Each number is 500 + 40 x the weight over its row's rms, rounded and kept within 0 to 999. Layers, rows and columns count from 0. Numbers have three digits each. The size before them is the row's rms in percent of the matrix's.

# layer 8 MLP up, 512x192, rms 0.125, rows 24-67, columns 144-191
095:478464551541538510514552491592413515572563546477538503535481560461545445492490530485505549512493590511599549493493478465438519497510545513478552
099:558497544484533508538524523470526433547523530470429444517541485515424509506442441505443547513525439470564457484473546474422474452427449538524487
094:473547486440415494495485459525487502460523517463539522507554506541488599463554420441521400484524495478469502522558486564490490460493500507530504
106:480520417540508500470495498446418461522477460407486442495523494488472443469454429536476434535568489472468514549537442493427468551523526515489457
099:533454578487573524446528429543480469478447521495495543508493568553521447525449493504514486477427443470516505570453567555528491554438449509514473
093:527546530506460586539521519485485441527521557577440535489522508498460531495504570583541508496507498419534531549444517520558453511515391487434507
097:525500499519507502484536473550487514499548454515515479456521463470482474516430490472584409550484429509494445465504502477549579424465537611553481
109:465477531460459478492525509491379516462535473482489470587450496596510477559394501473522552489553481483470572498567487458503502514491480499490524
092:564442561512539471444470434496454477526501587474459514512441468475555502574464481482521488460454521455509568542526482434543519547481553454455540
095:478543475539479405583550460499544552459548424542577458491461434474516416483482509483478497459579523464484511493423452475488450500472532504492462
101:509446489412466472414551530487504569462495415507497472519487560464453427486523430480497501539485485521501472453511467531512475490501527536587485
098:466497509515618494503504541473556476488522490465538512529560502521418499517495539514473564529501516477517517491472532413454513479433426468495503
100:455471530553492564527461484555542479495576496508500497589521523593539478480540499498536537514531456496529502580551496475544455535505535450506589
103:523472481581519488534477499431531566498533522475505533479501512504521543506554470486561516522504504522493432448460505534530464554538503498477535
097:479504484427546518423568453481526528512512431480512513511504569492529519504529444417528473428466524474472550551494576481441467546545573572489478
098:565501527540528458477562565479531576471474463550604451555514468476520467533532435507527541526459404454522472446503492501544414522439502475536515
098:482508508561434528455470501562500466494540514527493494433460440442508425528587504513528484464464548496504538556518518527475463598441467548548546
101:550481491498508444444554445496509560477461523443545440509539556499444475470501472490511508452450569520517453479531557581489436493436527476500497
107:503572577484523517416567524499505504562491517557445497406423536511506468498547436509495550452560514540470512478479561463531477561539467524499456
096:522458538453521455535447509536521489527480500545487514466470518515527502470516461480512492550482498487539510503558520410487493528487449543391519
102:432539451465442488499547429488514564486568603476530525463471537437571495411490555556503490540559527457488501510445490531567550464541587532483558
093:520515599445506515605523458465540431480573519548489511469428488417539527470455577575472500469530561514428505537442543506512583470507519510450445
102:510446551483516571457496561477565441492477530466520512537518488536480591486484568436449488502528507465545474561532483545496565523439497503548454
107:457518485458530576484440415481473429564538441505462437564534509496495561464497506462528482524449527441482522464533469479411517494436556511584466
105:453423407471492539521486496550486519499461545545494496509461530480432530535550482456587555428524500549579483455484474478498483478448479521523502
097:518509530475481426468528450556550454505489482456558545539474485537440516369524496459510496474541508521499529473463458536556413486530468504474506
097:457464489477542542490495574444475512478576495500524427472500496527513452554513501493467464477439517493514540554476446429474508536497441524546514
096:466465495541543500427489474519553515464441494503452527484440496486460522505472545534469476490385520495460445441534467442452493542473445458495561
093:486501531479562521510530527463539483534525579509505504434509533494508445470500469488479478545565498422552534592522519529509524467475585511459446
092:541597499475494517505500545492520424559485512451595458491540570544516501480418528487512511529525471418545549451511484506541556533468519495461486
092:460470477450485519532470515468485503458465479422439489393574508481526535522503577478509506513497504424565565463596398518447596500488551534445480
093:518458478492564487517568521490522508499473534516468557531550493517435523490447446503521503474468447527434523464512593487499479526523431501520503
101:504576497519461458600503477521519541528489431447602493499535441497551439538456484594507495452537478544531506588497460482516475512511524502470539
094:545539432518458444474483452498510477423510475504523481560484521479486501502481441442489503490503504500523524550506466519523487457495599538536550
095:488449452600548588504498431519546528526497500507482510524433448472513520556545422439542576486411496536511459555519478471444446513481494523459497
097:507520575431518442468524432466515588503546430520505540430461501454540458501540497532493552391509498559453556511529459465478599449518535537559515
100:473497530484495568576437443548420509502494517424528508537561454493513529545489532480561558511553554489486475567437513465489470432438517508550517
104:489506463508547501459489541506508529514459519514421516487481497511519519484488477516477498499560568499485541500484458477503496518568571484557492
098:422518460482549484471503524507562422461513500524508510464588487512503560473423505477475469486464493518471479479495439494565484511533462403508515
102:587461418488538520437586552547436521540508466477471534449601516531465433449504575510489547423508583506521480469498432505526551497528506496533575
098:572447476560541425512477501501511448499486549523478515579460481485506515512519458583472516484525482474522525469503445517503460581502586461505517
104:415447543563509479493535480497516501477484510461498547456453480460434433584527559455555458532540526536429500504458470429452494518458518456512478
100:481511429529557566501488544473498536478498585477534493545439500478536462458484384428464484546454441491507489496538542502489494538440429503486544
099:433443482509626523504568538552493446548488507462509558537478486590485446532497457538467549494563497494485484404570483420470541570490516446581552
# layer 8 MLP down (transposed), 512x192, rms 0.0959, rows 24-67, columns 144-191
098:515572522520458451562540537447429511469508509529499425473495477502433498498497508435525502549511509527517500474563548489481481494493445463528434
099:493444481596518552494504568540466470522461531502472461486470478467513477489522416487524562513431487499502470456496533450485501494475525496511483
097:484489512516475513446550571554477491531479561565475478466509558457438480477471447520433520486524559528535558526511461560565520412553462584534451
105:554583541460531522549519483460448506555507499507528503493503488562510464511490502593496547515526453477515525481498525517486564468534547465524512
100:506567497514455489492488517489467524479468498524522490570559508524566566497498485443459492497528494521481495485557471427452579501535487485522588
092:503564486515445507455468566458460525548464487520499543495455514527551477482427559523478544537518484556483489539494536468495470481470455486487431
095:495509467519546483549549537559496495417573459551440498474466505478514508481533515499501469503544457541474546478518542480521493483456464476517501
107:499467499538482498475565489586534527432508459556479501506485543496520547533453470538557493501434508504524426529483511517555511542539512517425495
097:414538444563502476500483474487523495501491451435492541491486525517512638519530502503471522486502546433455588517476461443495522528578462557509494
094:470461518513474506465436498541489434483500449502524515523464591517506517525440484422468497530522442516446541512529487486452536411488500477460563
103:477500516512553483486437507507508600544542492476488479506446492435543421545539437472517458487506418471489560532577445485525523539497565549476470
100:525515543466529491500466540495497485484397508490464486508514489461547495510469485590559478554508497565471502520487568380519543471527491411474531
102:565512523591501519477527462459472443463469511496520534532487550455528481551491460561489460431501522496501479534506477462436589428591507533514570
101:408475453486532519525537604473480483446451474519545469517514491522457504576513449563457502536476498506500498424549484490549438552493465549490476
098:516479497456499533542503485423519437487473468516523505497578485525472452479499503491493524518476515515448436499539557487563505524574549551442515
096:451531585482507502534544494512518493434508497523590479502485471487433459461487429510470502552537547577539494420464482484488474511479547464491487
096:561491482411505506521550465432579542478460495408491489400463547490504348466497490523505434506501530445532484463492497490489410481489509462488486
100:499483497554463521487529517396518507512548559514451427514510528558545550488522449438559536501434542507464543437480550508497550513508499508597526
106:530534557520458431496574554506489555564492523531457528534501515526468482460577499504489540577585529533515477454522468549467408556522481530538457
097:483459516483451495463521523525490461519497497528503500440427562499457514505536517547550518548488536474519550492442511510554477445433431493498536
105:509487506530478467487504481548464509426547528514572490492504553503531481424488633516471486419468479514527448486421545431452572488527450471531509
094:475516495559506456479505467514457410465457568486452499488464434549466450443500499520476433468444537466479558499492493513509430510510536407515503
101:473492506531464512512485517460487539515490533537473498432483486464440561518472513484525570520476477509577531517486462496459443484518470492480520
106:455468518524469494478536455481574522488456533580495484472490485521504546459446484451458496525490455509574549559483555537560545554571521511530495
105:488571491483516491605491497497534515498477510529485467526474473546495582523476471543553556474519493506446499474501501458468504478479480520507548
099:501545501504363421514506491514483534494507485464528536538505550473510493499465519490487492437489530477526458521555470457492494521502484505479510
099:466582545449530503488537483482444573500547549480465506441485538471547479529549506548529519530469485469484529462498476500483494461548539506439552
098:556563505561530409582497532486534474435523485518501387533516496497506501520524507467506550497488519540501562466431513500467448513454483506455462
096:522495591458462564489524509520540477497441487502560545481497514492567466503448544519531486556476471527421486555498449557471494369556525570534482
094:454522585545515525466538483489506479420534497431490488587472481502576512496499496472515446504497514505530508556481493581504420439500529511532509
093:528432518533450439551552529551466500483499526548522503467465445494441504543507519536434515635496534554420528476551484478423423518415528443479448
092:529489475515506437488505453558596473510433536482577474559470490480503476440452480559499521530490462550474477535430528499533460430459483500550470
104:465536509495509489456495480569462530581489514484461533473518480464540520509533518573519495494472436457496520447531568516440516471417520493503507
095:476536515526551483490546517606515456570430522462473553467434562441486495571508549576546525486485556574521450442492576480487565475528537519461514
098:515536582497502421546483520478513519502497451544486482477542461512488495522489515524512519526559471540555499512423521536539460477479429484463497
098:496548444483492508494514494542533477493464466518507436514447500555516568497464518534460494529585503482510549500477495514501469503498445526531450
103:542491533496479459388450522449461510423533479475473505470436451435481500523447501509530510510556476534583525511464477455546473453538475585441459
105:429535522512523543487467490549548505581459494468450528496471459540421473503468495496512457493524525540453490459514489567551487504471495482500465
100:457563531547568478474442560497554501582547522474534437442463543501478465485462503464532474496499541557500491490513518524489491478526500468567483
104:545538508495487477588459418537483541468518456478537559508450466464469517479475441495543558501539369519520519458457530506535495545499529568518441
101:497599432480509453485592445509531569475494448473547505568456478417516552486465479553472508573597506448496477540420486538507506505576473522476528
102:504512436432509467470537439528442449431525523509507535546560617551517439477528506541471505585429530475492514446524525474546474502492508514531517
100:513505481508428482513483445514513499509523471525474485430511510515467471465489480481465464586522541478515493480430506448580493532555543594516447
098:543482516464509529488485426513479467468518537485467529489519543503522485516466537511566514510522568493508493550630582475529536519547492516532560
# layer 8 MLP gate, 512x192, rms 0.123, rows 25-68, columns 144-191
095:476487538502562527492439453504500511499415480502481490541459479495565472457442451475530472459502479498428509513522553430486542482460502505491527
101:517491475471555534441539463462464499486530454456555445511568499535515541489488551541534538554474450469525479522519449551382430443476545564484503
105:543533521550506515555497529461480461500503490525474533474557558488470502422517524527478515494515540487473459519540520540479437496453505445528570
105:442479524525531448533482506522525458475498561460464483498529467440553541519544458495478567503448531567376470528535439499467504485497606469575528
089:485479537549502493482481446518564480540480489564526452461521543479588555494518515581511504470449562461523474566454482474525535480534444489548533
101:459442528457458443457477443549445522436424504497536471540520582454473542472448477526560495526490516537500486419497503528483483454552544551519479
107:534530440558462462480459447525554499503486571448525523544458541548481470482541457492471462529501557460475481506501516540496530449402552603505517
095:524460520504497458517532468516468484442489485538472514520528465508600467481517516586562547474468437519484588485453474463524449444498464436534492
096:487514492537495535464491490558455516543502462435477520478591464451477591549494444494512468496444535425526455470540474535383520476518539510551508
103:506417511485491549542453444535493464497488569496456474539452526515478595531537511549457500447490543594541450479483507492431509518510503526427526
096:510506533527461557489439510424566523538495512415579419470485574518541520539564595552464428532509534477444430505509466531522446486525509547474550
104:584412534510501505521494459498538551442466530565449437430509473486474569499491486517551455421451489506495473512472490503504501497425532489452510
103:569471483454538513484520495482494521515548451538471497544542553482518481541461421453517540520471453544492533532510513521519426424462458536521526
098:490482494520486381536477544486529489479536541496486472436491424454544492541500573528451547451471534468472451426491424496566530424462442430548486
099:528463544481483450552446422470563502483452479482485508472539451465467525507513456530518499434504515549478556536458441446519533505574467533552478
100:520520530538549410497502395504484509508509410421487502538464507502482489469517462497494531487443503455496524510484548477400517511529516534479498
099:500477524463503478576483470485533488464500509541473537476533460481546559555535489587483494420484514444467581553547472424468472470534556538463507
104:484487503468456533461537541402494499453493509470544520488546527445500482524546520537551548491441565497504536523537414541599487445492519493538465
092:535443485464473496499464590519529432500471462535494510510483568509541491505426516512506523426468480524466535534537508452512468543528439533446579
102:506515561422542438582477561535540466501454457460523479521510481427465510562509523537493516555461491475489579482621469493446487552447537447469544
100:553561552401473480549494466527532449476499473514503527497491560467530520482508534514502442466578498522473523500506503515497588477542495482484509
098:488508521481509451441465469492550420554418563460462529471484440519476514461493540479462500565488492451468539480565513450475533498561488457602489
109:511496521463531478523449488501421519514477548475508431526489488484505538444478485522521474472529529442439559519483513456448500479449531493500498
106:453523527479490544440500426429535497512555450464516505501541507508565534462541483515452444533414599565513543460544521470460457488466490475424581
101:521572516455504518494423567485486497493431489512447446465537500463499565492434565523475515519510482527444523527483521529515527472494521532552477
102:441505588443501502554529484432458510463483546468472539505505425533458558536459567525426503525515558500479462440514438492521487469554505510479534
098:478451526504557519549497510532516493556498447471472492520552508504541631552438460450527586495506551486522498521536492509520461452477526532569464
096:595500558406539460501521498554496482463477505455552505482566495424511539415507532487508482474535517508512514498546422528488529499469502371531484
095:495535493470459446445507553461516523509399499473560491654520453519481471458418480478499488523548477509485547564507478532564496484570438548475518
093:422511468472468507569480448482500552487434469513489579474470499424359479500524518438490481532525479520430498514528525472434485492538432511504526
097:479507548485535551455473480368486550515464524544478460525495551509522428505487509464516528517542498459526491544507486478568527506521492553448481
104:562535504442521454495524482512500502578533506525573574484533529479492541512476538474509461447476501486462475491511499520476492449441536462434525
093:580502563569520509448484513531517494562494485477605433466507434430473489452519428470491539545511466451511502447515442477519507466463533516552594
095:474475486541527535387523533460497493454484509532580429486452548481468553527530452453533560507453454482551505476486536553483497514478489582583446
097:502564476498506435518489511491507566500539483476497498491485507505481507449492521526451500383502515551459609463459465501561507472563506528502483
101:539526470468446436523526556434546496524551507488496441511552511533559512500500497491483479515481468423477558517480462516519552436486470474513472
107:440455497461532494492468520522483513545467527466525517467533488389573538460444509527454454550466555538448406494481550456419484505530557529498520
098:430506484431527469466431519545493556470503513495521515461502476470465464598474510528553525492426505545472477494574458503506582521565498444450618
096:528485524525481499524448428487505439531506468515506574545526550508492524449511517505558474437511520461466475513443477472452557556509500493395545
102:554522555473555483475487475492514494509480504497458511520485517504487552485432413549513466447522467516467432430415468491409434422440419463577497
100:402567560516528465546563434533511493504470506472482543540516459561451495457504521545514479531492516536416493529523537442446538487474489563535514
100:491599466448506506494496501452530437516508501563501497479594541489504447456455596529527518473509498451471513510499480447493488481521528516472521
103:593500561487482488557505474489483547467433507538505419568540542527471602531499504517500508520458515465493445515518497543510493515476528449558469
102:556504490514493414414552494418466547490485491555478545467484500420593517400503528518515498401399468436508563513531450508488511531520608502497536